{"num_hidden_layers": 9, "num_attention_heads": 9, "head_dim": 64, "vocab_size": 8192, "norm_place": "pre", "attn_scale": 0.125, "bias": "none", "parallel_block": false, "init_std_o": 0.0225, "init_std_up": 0.0225, "init_std_down": 0.0, "lr_head": 0.00428, "decay_shape": "pow", "max_steps": 15821}
Each number is 128 + 24 x the weight over the matrix's rms, rounded and kept within 0 to 255. Layers, rows and columns count from 0. Numbers have three digits each.

# layer 2 MLP up, 1152x576, rms 0.0295, rows 1015-1058, columns 288-335
136109160140117149133173088108130132102164111122100180104146148130103138127146091124172125148117150079104128114131136183125142111145145134150134
162158160133127151142124112140082159137160106144124141126146136123143143091172094144122146108121163143117111112111135113119100115159145126127146
117135113134160148132112113149116113132107092134110126138106165090129121090151099110085157152153134177153100077144142120148147108129098134097135
113086112110148141152109159144146116149121149111105143143125128126108112091101128142084118105126131112139115098136145096105125150114115135113110
134123125147090151108130160128112132149152150117173151167133149092145151113108144101118108130128126131120133109113129096120112101111130131130110
114149158122124117117117139111112093182126102145130171135133147122065135095093119123091125137178164138144159114135179115088129126121159092115109
102166137150104122105138137084162161114136170105111137170109108147125146122141154143144141120113109144123126107139099118122096116130114130128119
185110135159138137063065117123155128131118141128131141081176129149120141139147136134101154111118143179129137155135143143159131133122110167120104
116138142088114152144045120125131190145124134140119178103116123107147107115165094135135123117119191103104134094140096152119088175105125106161121
115129131102147104141131094123124114157119144174108138150146086126107110101154109139103122112192111175123089163140102123122147128136173105163102
152139160116108144078147151087140146126123109142150120147163091158147157125144148099118123158115160095119114134135098112118099109110176098154153
095133130142089126131141131125138097166118137138125130108150148141133133125135116142119126144110132148115100144144102109090123112105132170149095
121118146148147115150194086124140161107102167093176145129154117101141135163152100135095131124117134136148100124116110122147105151143151127111117
137136133185143130128140098102155144122162102138152083129105131125064137119109136082117123123093138119113135133094126089114105114098145113153108
122117098132115131128121116150110086128137159092130158125137105134129112127139137146124116129127084125152124113135112140118102099126139121130091
127178143123141107106134154148094110149112148138088152146122144141129127132153104101123142119116150134118152132165106132137154130139198140144145
112153137158155148120113137122148099119094135133125167112105119155114130166143122112083145150156101102151101157165144164161125116102129136132128
088127141132110111112123166132103154131125105126150115146126137148155103127128150114088133113138113168115111105164158121104115148149119138158133
108136152127131089135138093107175135106115140053174098163136163154120142140161132116119132151134135196178146148113083148129165113138161163127156
138097122093122149086135126151153156093124122117156112114156085128156111179117151145133090120111106130149165143115076139122149163126133119144079
145160123159141090133166127115119116110132139154145111126134155132113113116090089104120130079114123142141075120126124130106146165128090167165149
098114173135164119138124127169087150095132092180107113134070180074152162115106127103133138103142084094099150135179159124130114143110109104125133
080132105164112124148111061175067115137156119097138157106155153141113123161082116111184140129098174159100149157142116147131155108116147144133160
161099097117131143152140110117132138106154132141145137104164133120150095181121149128128123195123134096129085134148139126146119160133109125099144
162119134130134142166137145175111105103174128140150164117147081116118139080099135138083148112079103140161091125106140113070087122174122120182139
111148120098121060092084155161112120125144129103125062110152128139108106138121137157162141134122123126135153133161136134125126091158142166143118
118113099147151134117140134125138135111117121131122159078153113151123152141148139117168144133123122131104151149137093084138173124087099106126085
134144166074127124124159065122116137101133143120103097101127106142097125112151165163122104113113116123132150116106192090154090152133114185150126
098201069114119150146149128133138125107113107158116140077125114106125097102146150164084086152109139111106117157161145125120124120157102132122098
137151103121132158060131134118133152132133160087118083115143108163093110129121129141146112122178140121088093085143142098109095125115130156126105
086136132128140148095118159169143102147079163137140134103145138107083131108150125139176087131122125097185168103100207131174094101139136093122121
153131131138118172150128141120137154140110140161111129132145133160115126144114137095084091153143175148122142128137151116127135140158091152098144
126151181130084125152089136132126064162150162087100123117114109109150133135094117150155113108120132124166134131141118185130109136153149126139168
124096139142146133155086158090099144152087107133158143088127132092130127101117115146140134141103130128103098140126136130113099142150083128125109
165153132159138093098121110125130100154141115091143166140150114125168121193118137134096128108126117138129144078129129116117128143102135143111145
136099157110123114151121125162110090117119114180146129127119121108162140150127130140133137155110109104132108148157114089144157124167114128103132
138111117122133165151124136149128140095134095128126157171119101113110106073146093154122138133091161144075151144125109113141082129146097118093150
132144140111122102140126166121143162137095124144147115165193175135088098138143123096099177120129170105132138159104128131124107152114105099127142
169132145118136112164132100122141145131102147137101074101164145153151102149142159130141118123128126115118129173151145135122134174143155169124122
117135184107108136102133112117184124113138093119128130093155178123176112162100115105095121156199134120096112093137126088102123119122103137148138
104136117112141139141129135096130165152122116161139117139103127088138120145132119151126162116117131149094142104154152150097118059138166123098151
105110154168094117121165091129116153124104114114150104091160153168115121155129139137093176126141131119104148131104135075149132148108129127162141
140135131151129148134143119083130098146123140123152161097134122138171158151112133142175104166109130141120086102131076133085119118150137104150160
108186151102118095129122164136116113114139115122098116149079143126079119163130140093097147128125120135138119155118103122122101074127165151130147
# layer 2 MLP down (transposed), 1152x576, rms 0.0233, rows 1015-1058, columns 288-335
154142114124116110172139149141146131154087145106106151136149135137081125127136175132134148132127107093089125161097082173108101148134147121117123
151123126128091116107150143144154140124100122143097106135141132094149107099131187162085102108141115113120111106157120147142122138074132084133141
160153076119099098139119090129131161095121103110131138133125124118132137212140133156146092148151118147104085092096128105119122128154144132083154
169104088082175158173140135106078167116116128118133088157129135110123133137154188145171142125127136164088130094098116108127139156097137110134097
121139158150152118128152134146118117168139082157106121130128134146122146116119140120123134091104168108113125131148087100110140121121127132116171
105138162127126152124092118139121166102135138123162118140118106116135107174142159094114127149104135123129118104102077159093135104117107064149121
173163100112152120117102102111113138136145119133098145103168138125116134129149106115143146160160125095146148132137145129114129131114154135097141
136148138153150147111130152081113115153095117138148156140135119145133153106121114196132112164136144094129086115095117130148156113113089135105168
163123130086116126144073137108125104126155149141122110157134135126106166130152085080133126135142186137123125097144109135133107173087129112120123
119170110103096144129169147140092139101128136102110144104155119134145152139130142086181124179109158109098157105158127156124146095134136138117153
126194092110098123095124140127116146163121147150129150176164128161114157122084146183155091128139154083148116122113132169144133162123150133100104
139156117138130118118146118131137107152096171136111100113143124145134117129134101120125129134147168097091162103132121123124098095130131194143114
144161117100125146163178138119132116152146129124122119149112074128129154109154178133130103140123102117129134112190142097116095114122145146123165
165127125156202134121082079116117136159118136145151110113104126111130119159118150135112107151137132123135145140128146120085129128124130158137078
141126121155101140141147168127114139157140116163145127122138169129127119127127133130148134106147155098128116162129163087140129123146087115120151
120141110116147096101121120131136130129122124152073090130082099130129092166157118147120123078131109157101116148177118138129131142117139131139078
090146113160138088141130138139131103074117127158093120148114119142093154139107103101112131146112123123134123152122125107119132129126133100111103
185114098120099128149127126140139116114121136159101108118153099149148103117102089112156156138118085154091142182113128116095105127121137122135130
085125123115128093107136125098122126118124133136160109162121152088162113135166162145133126122085113158126165131137133203118156078133139128150107
132094154135130103140116122166114128110143130125150108088131111159166085144141099109159123135143154146117126096147155137129127135151096123103081
146161125124138116138135132129094081134150110135121162136125154150113143140169033122120182070158111141163118125150173153131137149085080138177111
132100145105127101152105161145133121116191127099123127162115143117150101128103128109138117163172150103169165100178105136096081115116134112141113
130116127136139110123116110129126099118121156122133136157130139172107102113101138117155120132124146123138107148155128122111146142158136128149134
135140096106163078112165145141142151100174122133167147123177189112100137121145153138164165125139124089162091144143136134153155124115113122135105
103147143138143089166155155153109154152146155130137114188123143148118113134107083122125174116131122133164127163133146131145093131135141115097122
109136106115143091140117130110133126199147104116134096136131125120114130171096096127112136106137118111147140159131110162141125083145141141114158
135115130140155165167134125103131114097121121133139156099153144137157135145149087096151109148139151121114127139151128111147115113127088137152166
149118107098134128140143130127170131092104144115091150127083135140151116120134097135117106156143138119130141139139111112133152116162147158132119
130145106124134126109125108144148147147173122097147137066151121115088116127142088134086103192162100105121106124132175119071121119146091105094160
119130073093147162157154121140152104116167127142136104148114108166127116147114165148149126174162091141096092158178169096134130099152134062133110
075101145084107182108119104173138135098149086197160122120133141134137123105080189136144093126099088116141128139080151135131072142143167113143111
139076126114115131148143106138143173145116117120125182138141111153128124147123165121062100095130125126134117137144137104086120101134078125119088
108128147167104099128103155137105110166094106104105136160134118098127139129118120121138137118132125091083140116154126110108116118129159160145128
146114104157128163110126146086131127116111143113128103076120146142145159139102136158137137131113106156103152153132128126125163113135136103143140
100146085148151134140116131086126125150094115125139140103124132128123136118178137122131127119109116150133103118127161123141145159118104123141142
143145126117144116153135111093141165102142117109119127162128144132128140123113186150110107103121139143113163133118075149137146155137167114112141
106159141034112144096185146137095114136130144125108155123119132121147112165104118154105128159123116136116114125109082121117183166150114122157108
116113138135155137131121139148132106172121121132134132134074124118113128093127119118107115094117123113124120140123156112159165140122117123143154
108133062121179161128127140172102130107108102146102130151112131060156127093119122138161146117132138155124069127123128126167134118148117127149114
053121159052123175129111116114122151122133131070098146124114150123145143135118149106128141086109124133124115113132125081121109111178130179163132
107082086131082121150130161102135157144165103123123138145128131177120120146102092148145141108128141158126083146108119123147137068148129138121141
114174111136108093109094119162138152132102129128118046111070114130095155111191122124153142139111124127119054120173127077141142074101125102126133
119190116101118148142131091154130103086169138116138138141131138117116090135161107118079131116090132141126121155108144090108149088156110114165119
116107131154120129112121142081131139120143140126129152116156163149146167109132115095170161091171129125123152113157110113108141140139161148129060
# layer 2 MLP gate, 1152x576, rms 0.0303, rows 1016-1059, columns 288-335
130110131121132107124140120163118135124100107116143125146115126110098152123110105147148143100130121128145180153156103122144161117145119139117134
172121148117140125130129142096093119115106132121115196145159112112111070167156134135158155148109162084148129122117113145160139106128099136105120
113148130123104122181129131112116157121190108117086128141155153150169085151147146107137168104120148147154104141167146116136184121072123163122134
155162122124082157131115164095126115134117135140148129111153122101172098136122136125158114122148118134134115107116140114109116176143136131126140
124145105108144135127144115106097115149130096127140161133137149108094126088112137118116144129172105121131160125103197137114122121082178174077146
153120096117104131088132124126128139152143140137117100100111125114121141149153112114140119127148129146146179138137118130135151128111125151121153
138153122128146167117105161093107122181128077134110168117100127091162185147119102173091120142110156138089088102109131139102144163119106119116139
122173130116120162083123116094123131135134139119154105097115110094108117084173125102102120113129136127124082129122102167111115115084093114148089
132130132094141089160105127157105088118109075149104103140171080127120095112154139082085126111147163145091114131120160123103145154150130124134129
128180094121144129143122173156107126146128139167118169130170148115154173156102128130165145123170128100158092150125171120150165105115086143102134
132130084164151120089139151103161146133141115130127128097141177118114167105154103122134169110118162134121125120104100094137137144127120131142117
171129121132147091111146137151113107156091112061103096151080130155121118110147132094102134094116118162170126146123164152126160127144155148094130
115119098111089116124154132123137107115130134091125117140137111179137119101133129105119161109138111124134135161118115165143117112097093081137183
088113115135141133108133067130141153097127147140126126136097181110159131107134129126142130122085090104120104157131106115114118137099120109118105
108125138157101113139141106120137181125117149144108102171103153131128136112108144155145165113121113099110069138106121143126115157100100156166131
137161150146152143170126095156154136077127138145119120140144133132128105170116133163098144178153130148163140156090117132114145122145124122125102
153146118134126133152129131116149089122178170134111136090131137113164151100150131106174162156132132141131126122113127101113103123092129136113131
162131106150128162083101143172151102124165120160076161097112116144127121079127126121103167120194073148110137106146192113148066139085124122096155
170142166148117101136165117121126173109150148115154085138133129131067090109148137119145127139147107113154098144128159139110086119093138120146145
139117141150143127144140126109111079086125100127074133117129165158169135151132140161125155152103149161142109159151131133078143148150084128116049
120178142121148195121155133127139125131137124133143123114114152135104151130129138150106119098150069093152159160110098141150127153101125133110101
162118140128165127125126127147146186130113139138141114125154126121123126116125171132117140158123142102126157060128112147121120119136145121120121
102147115134158103140117110148135102130193143103142127118161160135143159099143147115142140127134131128139142141139122116147155140064134129148102
121108103130118128069120071074122165110087144151116104117110124115168098135141161077155068085162133088103130107107126119109170150126182164120135
106139129147162138149168113087148174126157115153118134087112134090108126145114106110097116175149105190117142161129103129135111140081110131105118
137165109136172127149100106132096094071167113145117100148180144126157111142149106135142147144138131123169132125146143161151119093117138139143112
098107085147142127128100152175111146108134124096113157113125148107176128145164147099143206175123114126135097130147131138108141118136144101128147
166104107140131111136139147154173092095099133115111154094138141085133087102154141142100150130093115102132086120113147155091144122136091162122170
150115093137110135190135084137073098098173113161114142140100155141193131099123141170121153208149116148126111170151199103109130109114180095120125
157133080160113095163153144080089157131115152114116053161164093145173092147159148116119140172167138122100148135133112125123112126167118109138151
112161112166139130136135145129135141106137106163108159108129146135109116175162122135084116131119127174151103152128129143119102148099104156120128
105168104168167147117110160091150118092164134147132096098134141137147092124160140114102136142090139147132087137150129100159115113162071146117115
125112120151122153147146134155106129080114109158123102116120144147157151123126148171147136149104155130107157136164121125129158132104132132120104
157132123141123120145133146138179146116079145198136126060140115166159116091117126133090151126136115143087155136117088105101134129128088127130110
090135165126155136098101153142162134148101136088124213138097125113129127103114133149140159139126117106123084144150079143168121122108089144096115
114182093132106116143142099135085130137149148156156151088138143174099118160131127104137162095131116123149122160129143106147136087129153131092100
126079114155127133120126127130122108142126135127095127113092166144110113125133102130126119128116136111114119137115136134125114154142100126098120
110136085136169115113142121152129101137155106113105163112090132083156125074139133136117159148126102155127104100125118116119121151117111136134178
106087124080161120154083144089169121127123149096128120109109097115108121155143136135133161126151117105124111122109085115108118096148138133141125
139136177125144099137113127123143084149144143100138124104191133144119139141149132125137151189173128091154128111136148089162115131096146143123140
098114116119123113137097119114132120143122134096106103144166129137143138117153159160136134106115096195145119122128152130085124131138138101133122
168126096129119135109132151082115110132158126133088127107098108118142150131152127128130091149091117113106133127157085126102149105138150163127119
135130098138163133187114080125108124161140133097113121193105143119116129139114145114179097118078134130111137118103116127148105076136114144125113
143102130121101136090120137116161122152163110183144143120144115124088138142135118130127145156150143133142144171142123090103134124083109103122102